Each number is 128 + 24 x the weight over its row's rms, rounded and kept within 0 to 255. Layers, rows and columns count from 0. Numbers have three digits each. The size before them is the row's rms in percent of the matrix's.

# q: layer 11 attention query, 384x384, rms 0.105, rows 243-255, columns 128-255
# k: layer 11 attention key, 384x384, rms 0.102, rows 243-255, columns 128-255
# v: layer 11 attention value, 384x384, rms 0.121, rows 128-167, columns 128-255
# o: layer 11 attention output (transposed), 384x384, rms 0.106, rows 128-166, columns 128-255
q243 122:076112154110151152101137072164084159126112125159092127121146121104141104140075147087108114158095096119143153136131129143170117107119108152210140149152116156136159084087125107169137143157063165145103130089151111131131114114113128140088099105137140103164123106122062125099162108137110104178095137107139166178125120083126094132096122106122108088118069079152131132115090098117128138135160
k243 165:076134125102137105150064103116106156132136110151073133093121147113129140132111142108083119143111094144127168164138126132138128138124086094157148144131102146139099106128122125108159125133115143153124100143155149142146128141118111124093125145119152146135101116150112143100115075144112114142114154096150141168093105071084125097137129110113125076075070099120132125154169128160114181137135
q244 114:134191157148095130144088119145158165137138133112127086079140150127148128154164151123108154153153128140124149150101125141137111138110131113182155125118131134137130132112132125156093141127163147135105116168104174135134138114146124120091156119140106116103084052165115157135138143168130102105110134088161121167133137111143144135116133131125098112131130133082139121162114160093126098159138
k244 157:189126137146085094081085126133143149144146134130071123011122126134143150147141170147087124166140138151134150126102091147184137126138123105142108128085150119096123128131129138124120105091124087108121142125131166115097142142148115121059123161131139135135092065157124155140126142147131107122162118147120119151188143098183114091108128127112093139116100133096141136146115147117112140101140
q245 120:120171115153128123115134130099136132081129129107123129183116153102151129138141116110143133178113116138122097135188127140083128139162118175143092123142088153143112108105150092102107151123127110114144158145126146145132094110133123147130112142116129137113105122136152112126156116143098168102117126120139125112123132123165113129150137143125074137190126128187099069144123129146120111102132
k245 164:128156133140127090129128121124154108081114121115184113171139153128118127139114169118144124172129115138151140101174128143121151120133147163174102117129106157163135130077149105130129132108155115090110142155142159151135081125120123121144141115125127138092121141090155136111123136142124174126099151104155117082124126122136127131163149126134050143151068128143135108144144138107107139136114
q246 119:091122133124144100080115164159140126130132115149108130128146158157129124077137124154153133147141159125113116132143131099122156138156122150107048135152167111108164163134124150138088105163126175097105124140123146116146117150109117165103138139143106135119147108140151155102125119133085148188136134114119148129142115124194135132119134129146124124107100108107167138150134161121139105122137
k246 156:150119145119160137142120175163118177128124143121055079085127191173093113140144146175117099123144148103112113141211124115124118124148159149063081115141128154112124146162137156142115133127120153146101089116152165131120098128166127154165168199116150150144111099137139138101153106121119136173124135116111111078144085123162123110130111133144168161118104120097140145158123142109114130136138
q247 115:103153106134125145163155131074113124138153116154168129174146136128126151104146125077111124146116121157104085153106146120183164171131148132136157112130111126127154146083100125164147120123135162076130107077145116153154117132081102153104090130130155093098118109132145140164141132126135152143166127083134113146125147108140162143141114125083146130139132129165153151116127108121171160114129
k247 147:126158158121134155130120154107107134140149124158131131180145097142125130122122145095143126117157134139102120174103119137181148161142127128180149110134147141107170119031105123151116153121107154113116063126114168171140096145101152186105133124106108121129124116104116117131123161144137132164152182148163134140151112085192145120151123117102130123107154167129117140098094120134159146083108
q248 117:119117138126143140149133134140100129116148153130153108199156092105149124121120088151110157144101110147113104160058164148116084106123133161166123136182126147136154162094134151126159139080163154176129095158111116116102155106117128121165127101139139130161122156127142094118105166134114124149124142145122167097154132143157147182138156128156152091147132088116136097107188146093141107102126
k248 155:137149123108117128114116158187096106124149132144135133166149109102166133139114110143131111119112140140131099159057133089128115104089142138204145152187104112102090161086094139133114141142150150161131150114155141121097164127086128096194117116132145117152113107107144112111123124124101129154151101157126150090135119138156129088119126075147145121139118079081149075120122129100149117122143
q249 119:100112109129163134132143153124135120070116156122111142141113075155139133116149144150138125121115149081126106116132159141094106126131148111150163132175137136150104089143130117157062183099148161087093128127167128132145112109131130091096132145129148149121135159125050152120140173111126147153094113123130119141135129126129111114134114083136105117137128136090114100095117118139176121124113
k249 156:134104128108175160132146131114155077111140127098078113102103118145137121149138136132137153132132161127157096137120153171096111116112116072175136122131120131158143116109145108144110129106102184122055129138134125130148125140113124119085078107138139140115153137089098146138109179163087118161136114097092137153128124114178069119134094066116115113162069141073113124144121155137122105131129
q250 119:164116114124106103127136116080150130144101148124128145143137105078104136139122106117119102148137131115146125114134140126114140118143126161076133143117124113118094149114129111083140116106114099169167183110120124132135138140148094092098153160122145136169094114137096140137113103172144137132155115069133084104117099153187126133146129106120167128122158165145150090113133172078118134119146
k250 159:128142128140116104108127163087113150161107132129133136141111111100137138136158123076145135160137125127107124145085123096098119115152131139077170111125082148141112084143117143107139149127133118183138157088113144122114143124155082100071164119128139139129111162119106117140143111107161142124154108130113098126130126119248154110137118103131141158146104163143147108140147180062135099120150
q251 114:121167125145141135123059154113117127130108149117074109146103131126099113090146135103115134163122103132145121119135160133084112150108065119133110140089116116135105155129141156153142135088154133073127165142138127138116131135140182099068133130142151156156100119128106150133143100101147151107159129111122156100173110091142095138141114113133109125104127181133150131173167172117111093178139
k251 154:151147117133185147142071133122085144118125138158124084190121073174117120074116115106121117155118076116152105132151126129077108115094079115107082132094111130103129129110118142120134133129145101052136134136110099141158117115159124090067131136146127106156108141151137106151154092124087157141148137092094118118136109107169098160149155106096105136119116146128153151145140133119126129167105
q252 119:151109128104123126125119121144090115157094146146098136104131140170139119158138163089097100125115130113142116140093150135156145144126127124092132104159086125114109132119104115115114125130126149126151109152114136130157148098133142184165178167141145141114088142132150168123109102128076096118131154105178085122118144126128112128129133068138074131145122139088114135118076133103104152161110
k252 155:205128116142141130116143144149134120168100168136142143161096147137095120136119157070110100121099195152163114116066150164127129126123139125093108131130113149117129160137154141098161111144105153099150089123117159119142169126125138168135150167145146158089090154136133130126111107116063117140123138122170145107129133177089129101132108110098110168136111148093103105142117127151123183136139
q253 109:117149090167112108124126151100120087122128095154124138126149117130141177089172133077123135128092111142088132083168089109125161154115151143187131105134114141154159105081091104079095116148137149157104136136125108119124108105136109119122084156115138121109194124109056116117115118131147135130148140120104064157131130126134135141170154084114092119164129120115126143112183134102111128150193
k253 133:083160131127107134145129100095093094102098128126077153187145148121159101094138108148127154149121111158129157104162124119083143146096119106171104125122096173132113126035123108112076139122156149126131169124092148142114158108109124115144131154140117132150137120126104129124125137126150114162113124135085100173135138107146108192120119111141106122134140124112117175124167182124115103119152
q254 125:106133096070142120146143111143150161158122116132148170097099120150111146126139083166102114158121073140138135123136107134114175130171094109111122113157152123102144091101144192134091119121130150130139145165112154160096134114110182130177126160134100155124101146102159142128142138128150136107135105143180179098127094118128120125133125152126085152151106098187156161126118150154129131163128
k254 159:099141139102103122143124110132167156194130134140132120045107135136129095153140136169114150100130093122150147104124126117030129137122085150153084147139106165144155124134156184178101135121123160124123149122112142145122134133108153148126088170146094143133141101137101138132146087123175150170134136116140126128113133138092107113145134131096113122130101097177134138103103165129126152178132
q255 117:143149160129143132107101164127165101112135117107204104181125144126105098143144138141096138116137183113146127165125137127145135164116145142106144105104124141141144139086135157117113129150090158138111119119074109140094132130110153150127136127117124149140137127160048133132139116118125137136052104146155111087116127143107173133113114089172149141116144117155150124138117094168154135141107
k255 155:138142124140138156141105163098136126098130125142140148187102102148098106147117137091120093147106109138130159144232160090142144118140136153125145129145095142149155104125147103129121136124131146143102137134114089111090138119137121106120110157109136138156144127137087169162116140089104139122119127110095115102104118113059129138126099113165112107135128116136119054128123103149143100117157
v128 106:110135161172127131165110141111097112116145143104143104134109099132133107094110141146140108172133161148146142142103103189134129143090147162100157087105164119108128159133079142133140159096138162128169118151151160129082121131134152119180128127160138128138115076134130134134162089136113162145079097174096096133121136094100133120186144139173134108103169140126158098125141168111107104129149
o128 101:139101103095146080140104192087116137101079114121145124126121157114188116124150096120094151151126125093147103108172138145123160131180106148080152137114128128115116139084158137135125154152114079135148096108148128154166147129123108137122136116166126059132132131163123134119146116115167163110142162122163156112125120109151129141119079125103134080113120130111123163133101109141110136112125
v129 104:175202079105142107131121109141142056143111105102122127139102154134109134089131161158125123088159181123123144130092103125119172130095132120138132125139117136134090115123105122149133141156156153131117152139125092110100089104137112157119151163111101097158091160097170136113138145140113118107124145098083157112110084169155143132113167127134119133132115094138140146099129163146114126149090
o129 102:135123147109179144133116149115095155098106083133135143123155069143112126160126148153128094115121142141134118135141144104134163149120137147184102126105149124101117110180107142127115144143142101126097122123170136191095133159122152129152123126147125102075102074093126132100112161116116148123139138112143132103096135145125085122124086116133126128134139107136116104166139109160144139118167
v130 111:123117131105143103072131115150104119157148100111139123112093133122149142144211127130093126103128150128120117146117088125109106115086141130128120114104138159127130148143125092129175120133100102147116069157157182114136090127144120087178149133101106131173143144153100165137074135098120165120149110157159137144133125075128148157135145108132124061166099129161098162139123100086133127148121
o130 105:133171142143136105187073159077129122102112120140133116120114151120119143110117134123182135140124115128109089102130084110151121082140115097123144157175141113130134140110085153147142144132141164102091127106077070150174161118088123124139116107083139124132133109122139139140148084112124133112116157094090141140146129165133138131117101125132124090099151153139115139086141144126100122128140
v131 112:131098090106103169112112170133154157098141148117138113127110138115143088130088180088149084156116108107140113144141078145121115099129130123136133086142127136158113120116152113123119157146098151164145096126105140100100110153109149135111104128136067105111139107115122132136161127149171120084094112124098133110110143113140101138164144129125140112104146128128145157098114098105112175099142
o131 110:118168140126121109139113118126104153117100121139156156103120111118141157048154122144113102080114127117103123140158061135139116163144121141154160146095106138119141148106146114147144154102143116144117159123165142152165151105148122097147115096127141117143092113077146126143127108135101086129147139114117126141101153156155120138102144170136138139096100091109106157103136124094126161150141
v132 111:157133112126113112107174106086129152124122159170130143131181121098126137131147147057160075087124150147107137140178149140096141120138138112119146157142132142126149085160122111124085192145127136130133143165130113109131100116163100128140135089152134171146109147198105099103156130119137140153121134078105094098079111142138167119178183112138132124126180107137109121118112142146100144107155
o132 106:145126122143105091121130150125088150117139085144109089133112140139130114130160107133146130099093140126177131136111099137130154143121125159153137119134144118108082115139162148140113078164132145088132110127121126174137116130070109152117117142077122135137181127080110151166114092121142133108104116129106088128122108090110129112165118121107118154127104092097129160109105082092125124119122
v133 110:111103129112100136151118129134134129126085074145132153109100088158077143115180096148104092152077151136120123118143153140114121109127157166145135165131121065093127106128165141135104130121118153158160130104117091165143087106104141154135140150119111121143128143105093102144155119152116109136142122150154139132121145136143161127129111140118137140113146126153096094098134139145094120130133
o133 103:115124098162098173132158100152075197111167175103148150135143107095130135141112117091155108093158125152156178155120119097111142129114140119095132155136119121103112147131133138105141150133111141148120119145140097131158147108113117123159093152151132124150134129156109168125107157132129109152126103115083136181131121131152108154113118132163155146131134133110138173173131140143137177130141
v134 108:119121107154136097134094146177110134113150102152134110107100133111122156130170134133167093148115121121120148147159120111111128127109179139113146113119183094147115078133103177084142138137146133165112143077139084138123128118135117147139117125119172100110114093081143137118184161100119120128133115108165118150129105127102089182129127141107068148123126097107125173147138049133106130102178
o134 104:146118126150149119151175105113121101139121118105122114150129073120095091144115126145092151156142184095103113085112103106112118140143101139098135141158118137099087125105136119164142146142149125100146152140150173134173133117127137087108110120136087135153179142084124136150089107117102121157146097131149128119111073116118115167144126131187118131153134083151134149119158168173147095115178
v135 113:157119108115139192110136163101111161089089071107126118181167141172113119159117146156054129149110089146143152128107149113162160086124121102140127089119117128124171122119143153122160135120158103127134142105144152123096095185148154118163121154163175068100125126142119126129089156114153132117142140153138107089143164110139103129145151078202138152140132123121086130133132166120106127104116
o135 110:135100100171086100169104137144121152159157201171155159126086098100146111154107162141152109158088156125150090111143091133115099143136138152073131137107152130137116064123131109159086103129139163145122087145130080161117101117081104130128129117165126122126124096120126108139141123125121085138088127127145155096114140110132154159170146133123106107101148101112047142127136145158141168129111
v136 105:126098149117152137123136135132144111131118123065158142100163108081092130122168136104109129135100174143126117157143100094139096149067111127116116150084151112136151153106123075138147103169106140145130134087132093129131127127099145119139127139169163141094176155120101117116145139121113136118128123126113140105134106121122067126147138089135149141128140175151145133129122145141146146150115
o136 103:142177135143131130137127134115132119145143161139139116179152147149112144113097128157127151098134097131108137154131142120109110110142090119150142129126115142097145122144140123107139156065149126116123119084123138149110127160116131146086107106151132116192135097139134137086113121136125130107151115103113143113154152064126113145115131113100143119132129137146109194133092126143130119102115
v137 106:138128149088097145155165100100149111123138101122147144145140096098162121143106135084114078117186142119131141115101170104151126131105142114080153108097131150146053124116167088163156134098157126154113126138133119136155134115167150150166146172118133140148114108130101171089120124131149116115175134128123097138127137129126143097168139103103159140113094118118124112127112069115138116138143
o137 102:134157105138109141131133099127153127111124132159152131144115133143131135201137139156129111120114167120160112137137093142132131102137151066148162148139106170164157105140103120111135127139114149153105134148153157127181147140098178092136105154116140111161120103116119187079099144099121102087124164126130110118120071122123133154118190149102099136127136122160088129151136163155153122107074
v138 112:121100088133139147135125124110133148160109150089144144115167114121103092124143118154100154118157131155139134112131117131133181103115113110125124144147132123110178115100089112081155112106145082133121141154176108148137153166147148137115129109171105131125105155102118107091140119109163092112077114105100155095136120152142135123151124118117149105129137140134160131121153074101129139088146
o138 106:111153163150175116160119156115110120128116153130136182113135108099130153119117117116158133121117170168104147093107147117127133106140106109138129147101135082133127190100147145121109151140094162132107138131121122150123077097129176102092147146104057140184131187143143064131117123111140112115116117140140140130131116117162147166128138161121142141129114128165158117137129136112157123114127
v139 106:164117131128123154144120122121120158109112156150158150134162118102169098128136136147170099095139120109090178161121150136109170168156127136143121109086150140164101159125197151166173212133181093140141118164123135150194141136110154149139080142087151133142141105131081131113158098144130099143140166107111150122142153101131132105154129122142146087136129145144113141118143144099136122110124
o139 106:099137102119117146130179104141152126149127146155155081124121157100120087115132154124150140139097140097186106155142107089111179126132146152095124147102116120124164103123105122127096131148119138125162121106103115163078127099091144115154123144114142170135118160115112128109140124145132096129117133147177168152118088156099077128126155136151141127119128116165105112134158158140133111115147
v140 107:141160145099139144100180139114151127128117093114126142119117141148114123110146134134118164119131122192118106133134117117106119148122183120125116061153171088167153116125140142129137134099104135141140129163152116145070098131103147138125154137145141171116137083141123083179152143076125106105112116121131154112152122123117101111096088095117135124099114124099130077109120104110145112104121
o140 105:131090127131101105100097125146125136119158100132147113107130103139129158127113076148120117158136156084105199149117157115144135145127122136156124157110108134104120146081103116088168142119121122078061151134123153183121151086164134100143138134104135157082109154132150144158113143132127134166145129116087125121163160171139115145105184142127131112112138146146146113136101116153115130118152
v141 108:109120158062106094113129159142136126116142164164100137135090122122131074123163113129081095108117104139091113133135077085139122101107154122128134150106097111116136126151154120107114159091091081157136131138121130099104114124099150122105130129100153139143135140186105112102143153077143133121175150110125110150156152107128116135145139129116091170158107147108126160143122120137119119112130
o141 104:148162132112164139133100109173115155059115152114095138171119148113163147121174164152118071165098128081155103156106151171137136149156151125139102136119154116140177141086118089167112114116121128121129136116140172126119129100131149146166138154121115069105122146110145108091148131144120082161122145126123080199128121098133122174135125110157129106124122139137145123102112142105132127112128
v142 107:122143132151167082145163099113104162113109110109160104123121116131159132094122097127149137141136084073131080153147140122143124156137156115129153150128114107145116080141110156121128143146165174128083116088148123088097136090143105138147165118133121158123054159157103117114120118095089160124111134147121118117176196107109124123107113154167134110165123132127118115120159132089134106146135
o142 106:168130102117122131103102100086112142150098133116154179123099102116103129100090128123164114160146132105102129066130153160095122147138150107123094125128138147139139114109168124132105129121155119129181112103092149132109175112126157099132143164149122063109153122160093122117122102140156125107105142118152113149137085123134118133124131123102088127151136128104129180116132117163095125119160
v143 107:100163100136136130113160170121088106103140120109106089116128136143135109133091147124150105155173162147128118134129105120134118158145117120128174138132170120131165112142149160111118071070133132165108158096086125124159121171134096104106091110139128111156087158167159135112083124178136107141126136104110145127126126130119099112130100107138156115161137127156177110202126086104169119169129
o143 106:137103132170103160134099095164115147148107087103124146110182182160114131097125097153126120151122102162119145114147127101155124152118135111151128118064102108137156116108096113160106162116144133121145101129131117142127159168109150118182121157079091154149159094129116159141107154143144183158101134107153102107144129120098094128153137137112156153092138119163091157113113159136166115127093
v144 109:170151118148123148089076171078145109110116139095106148115112143134131094122097105117159142104133110115122129133096094111135093113133144132141142168119134143129141107081145122175149117136106161150167061150084161144166106132125112100114109141121118111105102105138133115179121170120150148111147126168105117137143105114133132137175133129142107129138161115145138099147119142173108136133118
o144 107:077096131155120103183142087142145132074150163088114172119101132161088118045113111125120109093116133124098155163162107139099130111098153118089104097118083114144142112140104136105137140174095149136167147158151177119132128110115122159107149140130106148137128179188110153123136132138100146105116151104131156134105140152143137115130103158123134117100112166119100161147164118111139130137112
v145 107:094113099119113124149176132145122122119124145098162143139111153167109100116116133183095150145138138115209108101135125117127153120079131139124161131117162127089067192110083116128130107135114117109108156116146121134167125170127130097131143115105141160131124063127135138079145132089106117173118159184103157136115142121131129151121128104110155150131112114145156133098090140185144113135115
o145 104:105098134096135099128162138136110142144176113128147104087151130126136109114111129123117145136155149121158099140143141128116142147138083114135168144130153109116142089131114173149123148154122158112156154178149150077089159137188149148137118104163158138136106135134128130148122124118146157121144121094133147104159170119169127151120133144131084118108136167128089135133152120140136132137122
v146 109:143122121104148105154164107199162113113083139089120127101145078142155134127149135137135195126126139125108113131128111152117166126120079163143134088139161100125118084137120099102175161174126123166108141108111124112116114160146137125129116130137116125085153107110100164089130125132087120103125107140139112138140171120146074126144137172124146121074183145086140154153146129116113095116111
o146 108:113180125085116179112096150144123131105134112191136150153112115102091066146129163129133171133099111127148135169140090105146090119117133106060173132121108113093106119102112149091135153123121128140157123104132111190146169135130160104155119126167128081164136160113097082158141129105143138134113169101138155113195071083127082104135106143157106123145091115141139124167100109152077145139132
v147 109:134129152120172158094127119117135149131110133108177101135177122153117141123108117117110112159108101072157127123149110153135100135152130153144119139121148086130130109121086152110089073155139136135096106125153133134118074100127194103138114102140121135116143124109114143167050133123150110115166181145138192138130115111136186127134074142150148127120123139104147152085154136164124115096127
o147 105:148134093166117069193110115120113132108125096075100136129088133115108145114157161106090115113126137135168125132106170158087129146180057134104134143124141154129121120147097136149110129117145116142091117149131111172123114136097145119162120153125164132129128152168110106088124148135126104143103130112174109110148110131096157105120095117088119108133154145114122172076120143096069144163135
v148 112:126123179158107204116136153132133149143108118121124089127131161138101111132146132144144128135114094137141155109143123171139117107177137132135134104144175109109106131133147141109159129114112147131150093124175129132089086123122106109186143136142135145147158124120177141074136132110130100129092131102157087189127134146137136105082176136104125120137118140129062125126115137135192108141122
o148 109:157179133063128143124101134113192132087160139142161113189132112089104137116116102142113133123116134114124163135117143163159133127114140200123111149088096142109121135097115101160130115178140131112092161120139125185169180156100132138150171136125190120117119166134108135162138155125097148110116130091158092102103118104121112152116115109183129121104118048122115153121145165130120115115128
v149 107:109141104154106135144124112118121118143118140109133178135071150123098136163132141139117140118128133122130132131193118117135158118104159089109140124134118075222138139170133123105086118121096111087112127099106126121100110121103115134119163109141119158128098128138114143194108093109155139147126077137169111130116126129102165092180120106136080117095140124161173158159134117123146125138132
o149 106:109148104148120122093178150118145114142139116155106084124146105141117120162135135151129139097133130152054133078121135150097176155199104150130073095118126098094113124115117126157133117115119143125126100102111110105078140119147108085137156132102127131084082145146138142086111110140110138173126147093140135136140130123149104130131102132096150140116153085100114120117106126141182130158132
v150 106:169113123100091108125133102166112137108108088164146158148103144082126164122090142154080171122120119117118132095120167113148149111106093127124128122112122115108160148109127079148141141123127160166088140097116174122186130098091151080139124140094113121135084131122108103164152118134170129120143148142113171137148132128141102143126145130129089136108126129099148117134112118151091107150099
o150 102:119117147134115132118123082087154109125177086123134140119123144121109131110126129108140132143125099092141118116091120112145148135147108122085088097185180127142096132154087137123137141126086109124094147080137117115124116137121091107105119119168114159146129102058110115118078119095103101146125113122112095111130102181131112127159126145141131106101165153146103155090151110112146102101111
v151 107:110105100159138128114112114080104133140147099135111114110126146164115190087131107136121127138156132109095132143092090149141123126119131133139136116141163150112141097111128093140104132113090118133143173128119127147165140117129144148135146135125095133113143145145100142150060155089108146115111124121126127083139119100150127103152148119103141086108126145136173160136103121122195126133133
o151 104:139141113073122155138107140130113134133150109138113138161162144098124104115097103131123187160061152146109160131160123159101112145165118180136132144118104155140140158154158135141130084117107130117160148118108095119087115126104119170156132136122139069112132110121136132128168133106103139146138164132132138126059131152147121118217147164122106130089080218101124110132138130149116095127100
v152 107:159173170130164112154152112118131058145113070137124174098159079110101151124116110107123141109159139156149094152129090152134124097075103105141133157154171109123081133135155147112105190111156105132129111150128136115133110184079125135130160174119111089154096141149127179086115111128084109139108118181126140143132150126123138125108132123168122187064145153143118130205141113123116141135121
o152 104:133128130151129110115109119081112173076103143101150099108150165130108086176127116114126138167146140114157096082120105117134150131124135129138149124129114104130117139105130090123140110115133145181142144117117125113101104166119174083150085122125157141158140128149135126146129152135114144120132142169099104122135126178120115151172111140106152100112127146135091132115103151138122115143103
v153 105:192142152107113154109143109107114108092147161142116148123141138137192111062135155162129147129168136072129136130135118096124145147149155157114115154162131138121093092131152148135166160080153129118176110152142113084120132142140161154148089091099155108132107146126107129101103116166104082106158106149148111137142113143139152149140063152128150136103174144144151108103119076160092131151109
o153 101:142143102095134123124106147135179153095075114072128137140100115153080106138109120147107089133141147130132145154121103124096124139107131118124119092113120116140116155156161149109098145152142121149142141141107121146147159110109132168102151117151112102112126145102132135140081110181119141098155110137142117148128152099117136113129182139150071110149108175127122109121120133125162098146119
v154 107:129176136128146161090133117090100147122172148158125123120118141145116159147104100111109109130124157148120146141136091164116159173131149145131103142144137102147112118128059158129147152143147134145132117128164138106171157150116121120136163108134133122113111122102114115110146131145139090142063093148142100114129166153112150124171112132115093105153070135160091184088142128138131103177126
o154 101:136148127153115128136108144148144071130153103139152085149099126132130152117141120108172144201152128132123144129146127119103112112125174126143072134160163127091151120112130153133118152095135153119088121142110104087112114108090127128130145083078133161119180156132114119131093151129149175096140095145115149114134151121157099133112124094151145130125163155111139126165145156168101134106133
v155 107:082105123155112131177140140142116122121122112159139074128136113138122134120132111134127117122120150097115117128152101096117087150096092161131111210127107174132129164109097160127092180125119077127151148168093106139140135120167083134130133091128109125103097074144140115139117120113114096117144134134141119118135122127161176154137107108130115125119116137110072146120115072111169112106141
o155 104:128119140112132083126171112138114176129175123078118142115161100153109137139114138137147113109130101151162172111106116119154172072152163115126141089149106086128108138116101141135118127150161140128099161125175100084156115110155136116097096122145128151125139143104122120105174139121153135121145165133120126118115127115099131141105144138120132139049122127140092132142107140140100143106101
v156 100:156170142156108083144138101157126173120148098123141150095168092159125129118126146116125123120101107132126135115134103140129148111126118116101128144112122161095144120128148108147091122201174128127131072129132073159104153108129129133125099118174127161172115138129121097134091143146124135122142149126116136109105093134110153109135133140134129097101145143095126126145106161119181143101129
o156 098:114120140129108094092154157101132135107111145105129145122137125146124127145133133120099128149157137089099121159131173114133147104153156089149136144121103120104124148093155112142140173125155109111113120160160146117096087138077157158113152109149150134093168127125121143095157136174108124084123115129147157135125131147148142079142108125125108108131103135094135111110129128116118066143085
v157 108:155101114133082164135138121126101094102118149118160123143154140102107123139129156113119105117162131129129138159123122133114140106159124105126117167126114188113096137120098130171112096149057123119086118144135121132157116138080121154108169120138092115120111147154102112108142126119127161147086132172137128152097098086143066110158121103109129125140166108103093174110130136115175112172132
o157 107:137123124140160121111135143149128115138152144093137103086133149118142144122140079132127110101073133107118106107098122130108126137110118122115124112113130122137099139117167140114119111144108087159171165166171193142129110151120166130094104143106105097152113106160145117151162113115109152113178085172103151107080142173116146134118190170128121140140100094129110111143148083136077092106100
v158 105:138141101153146149096133116142136150136104115146068137136122133125092169084141120151092141160127113118127139158115083146104120122141124148120146158130152120138129093091117116058112149121085156115143149093138120128146122117108169140127133118076110142122162133161155157101097156136096096120160126089111137139152136121122127144152112122138114092084124126113107074087135134078095143138167
o158 103:139131115117113138139107142132149135128157137067170169141078128129134141111125083135133078108147119148143102144141164146120151109174123137117133194112122142134158137123136133154135127133127143132114134111131132111094123133149148126109101097142115141110130102088115081114089112157118112138151146102137141134179066113159118136118126134171116163151102104124127143100091143134134148137111
v159 107:137149109146087116126120151149144097123161117116119098123122128141091118084107137092129089115106145115145097095093172142124108132131131153122147153120106142130084156107126129131133100124136095139146161107104115109147108140171102111098160115173126149101126091124061100141115127118162127125121101086119094161141096128100139142108138131121099101065156112129152112152161107143124168150116
o159 107:107129146119156109160105088074071088128062119149093125140111093099131100128131138114118163144116119120129148150142087132140137110134146176128096129115114127170147113090107101122135144123140154165154134103103135141129097138159128141138098127144148142146119166142134136138118151140125136187134151120089103144079157139145142134158135092148117152146167096137127135128110106117162163153093
v160 106:115100102139148157180123125116094151115135141124136136128068115153155131116081149107168108134147111141129146135113142132159153097133117122125168130129169094108137144118119145070078077148100111168170077166093118166135124103087126148140104114077117157139118128113129187108095133140076111088135144074110134132135157132088087156118146128122083168141125132154110123127097160119105116092114
o160 103:128109128110142100142133136142154161174137135108104132123130146137153133159147085120111145174163110122141141137135102115132101178098113144113119087099139138140072133114107132148143156155095137141128121136202145139162074062120130095127107148128109150118116099128131103120134144144145114122113150162136083114133120123138123111101119115107134083165153095087130104146089140137149107137111
v161 110:124143128150143124104129140177146129132139139109141147114113116095151170127137116159110174056188165107133108073141156127124106165176145123156130165111140162112136140157133134100157127131138115145165109141104113111109148115103115126151174142137158147155115144134141115149136107145137115137122124129112145127120099128137167124184125113145113105116119112144141116126174135139121115142163
o161 109:111139134131135150114124157131124123076112116142158157146137133110143119149123163134161131119135086118087129117121097134167135141092102076123150091125147114157124136141154140119148131110099131123108089161097140119075130154101131133131124125165109090139136099149121132177104121103125108162139138161137073112126139129107150136119139163142127140174177097121144138162121171075127121149117
v162 107:145097143152147119102175129171110167085135112096113132125098123152146090144109090150156095119127119133121141111126113109126111177128147129113131157107081145130114126124092157145145145199155093108122147197118132114151170136122121147116128125150130100154126121138106090165149113152111139136131136105126133109099103122126124139095166102109132106119128109146153169170118154162144144155086
o162 102:140160132103133123134176139094194110114108135114139131151130123136139091112179158141148142119110115173142137166129158108129112082140104103183165126106122182128097110129199119140124107111105134144132143125188131132094100136157122125114092095112117148115156152162103112135114131109142158092031119135118155149134148143121136112131113096145153173101111092157115150119117120095183128123140
v163 104:131135171139148142129108123144127132158107089115096128160087088108122142144123167127160138093120100131144108112120128124147116112119161120135126140134151121172144105146173155104120151109134171136123125137106137110108130145120154143122155100118130081137124117120146101179116135160113112151139144116133147113112089095144162121159128112058146114119140146133086110117103137114133138128102
o163 102:148094137118115117072159161124137173124072140169095150077146156151116084121104088147167101136116135116146129135089120118135126115133089148114109147113150145120098145151134081118144149129122103131184116113136113103196094108134166083125084136115149112090141119138148148121097116125128108141129092127125136159133171116117152151119066134175080123130083122127165126103092126110095141125103
v164 105:115108180140113135133116134162153121119134101147113170145159134130136121117146115117106141159125121157114114141145072131169133158136115156107134111108138119155103156127142125127097132134117123155132140123120152089132146156146156128102147153141091126120159123123117207111104147124110097132131155170121166104081076124120143118109138121110105119120138123169121163140152095110131146130122
o164 103:153133118137086155144143134132142080115142130143149116136135103111108136130144142102121110095125137112152123136117101139107118154163074103134144108133134105181114104140124094122139123085146140096090135156128186141112124132126123088125130108122159109127159116173110090182128106148122128097131123119110138150153124119108139094188090124169153154098130134128140125128109124142111102135112
v165 108:096143110121131167086141151120113112134156107118127122134162145087120085149104128121086110132128102138101120149112133153165174146119113140123115132123106090127120104166163140140132117119112162112104144122116116153107170139192113078123141114096161114139132110125128154126102119148150117133145166091162156126112128167116162150145132128122106169149145132120117120146146140138144137137138
o165 104:119115116075130135153123114119159146138139116123150121146136134157125133087145121162154110111155116155137118141165124146128090129150068110167129126133136122145153146113127106128102109104131117129098101113156146142121148134130171125136128125107097146129109106110140140137158147152133128152118126135117120094121138108166105127152157109103175113160198094129126137151142172154136113120108
v166 105:112097122137173145152146103119097074155118162127141092122110111146154144119081153087152117110165142121105125121158125100126139153144106133112136134139134150133140130128121118119154120124123144128133131123103118121109118140120149091131112122110085129127114124153118178150152118186190108147172129098125145102140104118130108094130121130130098090153155120144067127133140120151153140099097
o166 102:152166130166131138094164109122182139134121128127151123137109129115150180100120149137067109099103113172165114094149109114139102123148125108128151155102151137179125123120157109143126100149098134139124107091096125109139121093121141138181127143157149077092149165138143180103134138120105096106120138159114115162141124131120112077107128157112113131107122066141136156161144078156069104102111
v167 108:142126086128148090130128145119147131115161053136117152131092146121172094153124116119127094117129131123099127121112144108088137167127126100157131136131134115136127156156146131133144118094049127151142107094159146138098149095115168084110105129162097124126132125143141119162157143130182129087143102136095119081129132183119161134102133115125144126151149108093131148141119104143121105162128